python train.py --d_mlp=384 --norm="rmsnorm" --rope_fraction=0.25 --attn_scale=0.125 --extras=["local attention windows", "value embeddings", "hashed n-gram embeddings", "a smear gate", "an embedding shortcut", "learned residual scales", "skips across layers", "capped logits"] --init_std_qkv=0.0701 --decay_fraction=0.56 --final_lr_fraction=0.0 --doc_mask=true --train_tokens=102400000 --dataset="wikipedia_en"
Each number is 500 + 25 x the weight over its row's rms, rounded and kept within 0 to 999. Layers, rows and columns count from 0. Numbers have three digits each. The size before them is the row's rms in percent of the matrix's.

# down: layer 4 MLP down (transposed), 384x96, rms 0.147, rows 69-82, columns 0-95
# up: layer 4 MLP up, 384x96, rms 0.162, rows 70-83, columns 0-95
down69 117:505486523480468467424499525468470531449456495499504482531516459535481464530485477504510504521506533492474440537491468506485515488504487534531518498479486509471520525537515524453499495527522477513456504461508502493459510504500520474498501481511443509504515460524510494498504500530499482519
up70 143:484484537517523510493466507483524504518525476487475453474551491479486518523471484476529494486450529507508553478490511515478529492504500523510508540551484493488476472508532475484508516528496510543503495447452484507483497504515536470500456507497488535483554548504513494478477509455529471478
down70 127:475548478508500487438473522514484490531497494461540483502518542565516534461494476476476481507438470468505491507499477522471510513495493527475482502528532517495496492490553491496534541513527489489500484487484510496479526491511520488509500537518527533492480471497495503527479551487495538446
up71 098:509490530461506540468542522531491492454513505503521530481497498512473492502485486485488536504549526523499468484575539503522461501473457473483473465558481474462438496490493505477502465479501496496494493458499513507492438488500507508491504544494507484505513458519502480486493518487488508519
down71 100:491498515488501453478508545527450495520503514544465485490509498531529506503500525515494470505521469505540482484453530509477518496539520507482493532481523527500489528461496496487509510537454510503496498479472537468511530487499527503426517535487477498537504495508521526498572498468460524520
up72 104:450485509528525509500496473523509504519494487516510499515513490487527490498471523498565538520466521484519467495510543491495497489501483486490485485494510514484499490473512481522497537475481485465537575453489480447465502502496547506495532462548475556504520500503501476531510506541489557498
down72 115:475521484548509479489521490468523482559513518476505498443462501551520507490502530488481504486501473519509499481543515545474514459453516503474512520504521499478558487498493487487505512502519463566463495481500456503494494503545481493485498511572483472488519486503510527465502519503494510514
up73 099:455475497490497468514516465507499552526521474523523547503429515465489525518461503448496489523518495494535481512508525503492514481519464464522535471512502507498496502508510459476514510542502461521478514515523472494518471505534520494499528451495483513501471465520451476532519487514482453500
down73 096:543498482502561485521493484471536469496492486481522558507552477518517470483542476466490510489510492528556505512474512482527510537513523490491456481494485539491461524488524495475505497431482485531515528501488504508475504459478536488502466502495475492551523485497492531482506485489541512493
up74 097:505513450460506455474510540532503511517501513533479471535506513445484483487515479485507523541517483498524496487489487477497551496469524458493494506473517448518507487482473454528459509505564499535480482486503465502507501467496511488462477480519489498535535526513469510499512482496463506553
down74 090:499492491506506499524440501482477528515536433492504474464493490491506522504485467515450487498465506487519503505491498488479489459560494468512485519486493470516528537512484472542528499521455474477456497463489544508474474501491467500534548519472536531481506503486496535507485538505538487515
up75 094:499498485495506494501507516501525519488520493514519498471499458525441482491486495529547471529514515512491505514447516496482471506489506473556451527475529508529493548543497536528507438464454485510488463544571498500524547487469510483488500501500495495514488511527493500488489487495521524528
down75 094:515541480526513526489472507491469514505465533517494499529477496504510503488507483522514531469484533539493498512446454508500522497516508513566499521554466482519532475525510450470462457489512499515502538446503469526480535495489517468506481507486496462481473473486498464502495538481494548499
up76 096:479505450479496511461486509490450525524488502497497524487510461475555498499521536488488497464488556451558513482479549515461508481544510536515501525503506477501467532531501501544543498493489490463454521506532502514469508496516504531457502500503512492475481473464511497499503515489518462508
down76 096:506544444507519518506520506544460504488533514496512485514488491514459500461479504496515495535511517517445527537520487453495488507489505491503514516471473478509536503552537497450486530553506495489483520454503502482482500532486450477531501521492546524540514503532498491460488478463500476508
up77 108:537472496495527481514524509513506524440497515541485453483495510505485477467462487523494502513501498492498501528525507501521553500511488489519491502505470495526469528514532468490514514542491480486513539481527541510467484565540454534489464497513446513466505533520456534513534485520512530492
down77 097:569507496513526529545504493490508517475461453467497543550488505506535470477471562488459515516492502512519489479525473490489515540515491522534519486496471509488495466504540453509536495490473529451478542510481493492473528526507502509486458522484514511522509478549503497500502523494489516501
up78 093:483500533477511514513552558514534497469525565506485516478507498524516487512547496497522478490522495497495525510489486525521419501482504524506482503494518477501535554506515550499517498523478530538481521498550504492524498484532495512490488468519485538513523514517494462521483506548539512469
down78 110:507478495528440495509495512520439574450549434476485499478482548469474513518496504498503498520461475489545494492508487500500526494511477464510490485503504498505532524484498505460504457539482502478508499532524501505561526474478512528491524493496459509472518491521476475479507513508506500506
up79 108:451502533507489495568510502500526501489486496524557489493482497490524508496493495478496498495496535485457513562519537519517520524554492492495501496544478498517522519497512517481489492478490497496544548520550470511527457517474490446476474485507506533527468474531540503499528488538492474484
down79 107:510472489480491465531485484520499502490499549530509504522497518522553437488488522463513570513508521524531522513505493499476530507490452480523458525493546481528516505508500501492527517530498508460481482497514487539422495529494457494538513515490471501514511498490472488538461481493515497500
up80 096:488518522520499476552520479446470468479484528481529495470457518478482504469484487468501517508507468480525486492504484495479490447485544487559526534514484459515482483465527503524471517500481484484456496507488471502504489535489487514488493505506496497461464506529507469513491498499499526592
down80 096:480481508513478524585499481479541475511486480480507501500514425507484495466509527498492527548517462492495507420484477485521506525470503518486500482509473512514464491490499513526529513504507519450526495504479506506482515505507504514468480493442494511500491490524482486495449466503522547531
up81 094:500471507479477491479502491495520478510477504490509520501491477468501492516525505527478503465482498493517506499528507460459509447492458486523469538470517511503500462506480498458487481461573508488478499470559485475528525475511527531562468511506478473489481505456491520487459448492487522468
down81 093:498525510468493484502488550487494510485497523466520516492502545514463485500504475577496466499487499461444526511506476508498472498512481497506452486496530548508501512498488503489537482498498481487503503519523534500522450448505492529552472531455498540518505521479457461491520487510531527466
up82 103:526461493538507478532526524493464523510545476521462525533504491490472465490526533511520492485482480470488494480464511490527531516487506485452494530472476515517523475512491478474525492512537524463492519526480504522495491443491497471523539519562523477480493509499544492461480483526544533518
down82 102:521480512516528469502554542538518508463471532482474536484467515520512525476488545470501513488492472530488498516513568464482500459457524521486512474483507556503530487526490508518514485503519461483513481538463532536533499467504509529521483511498527507534483518530481522481478475489492498490
up83 106:490474469509459470510500475494504494472532509513473507509492489472520534489481503499454530497527491485467482514542529516519560507512482497481535472505523445479531473454486526506427535515489513481537525509522483498499472477486517460493493458478486492471489480463486518525465536519509533478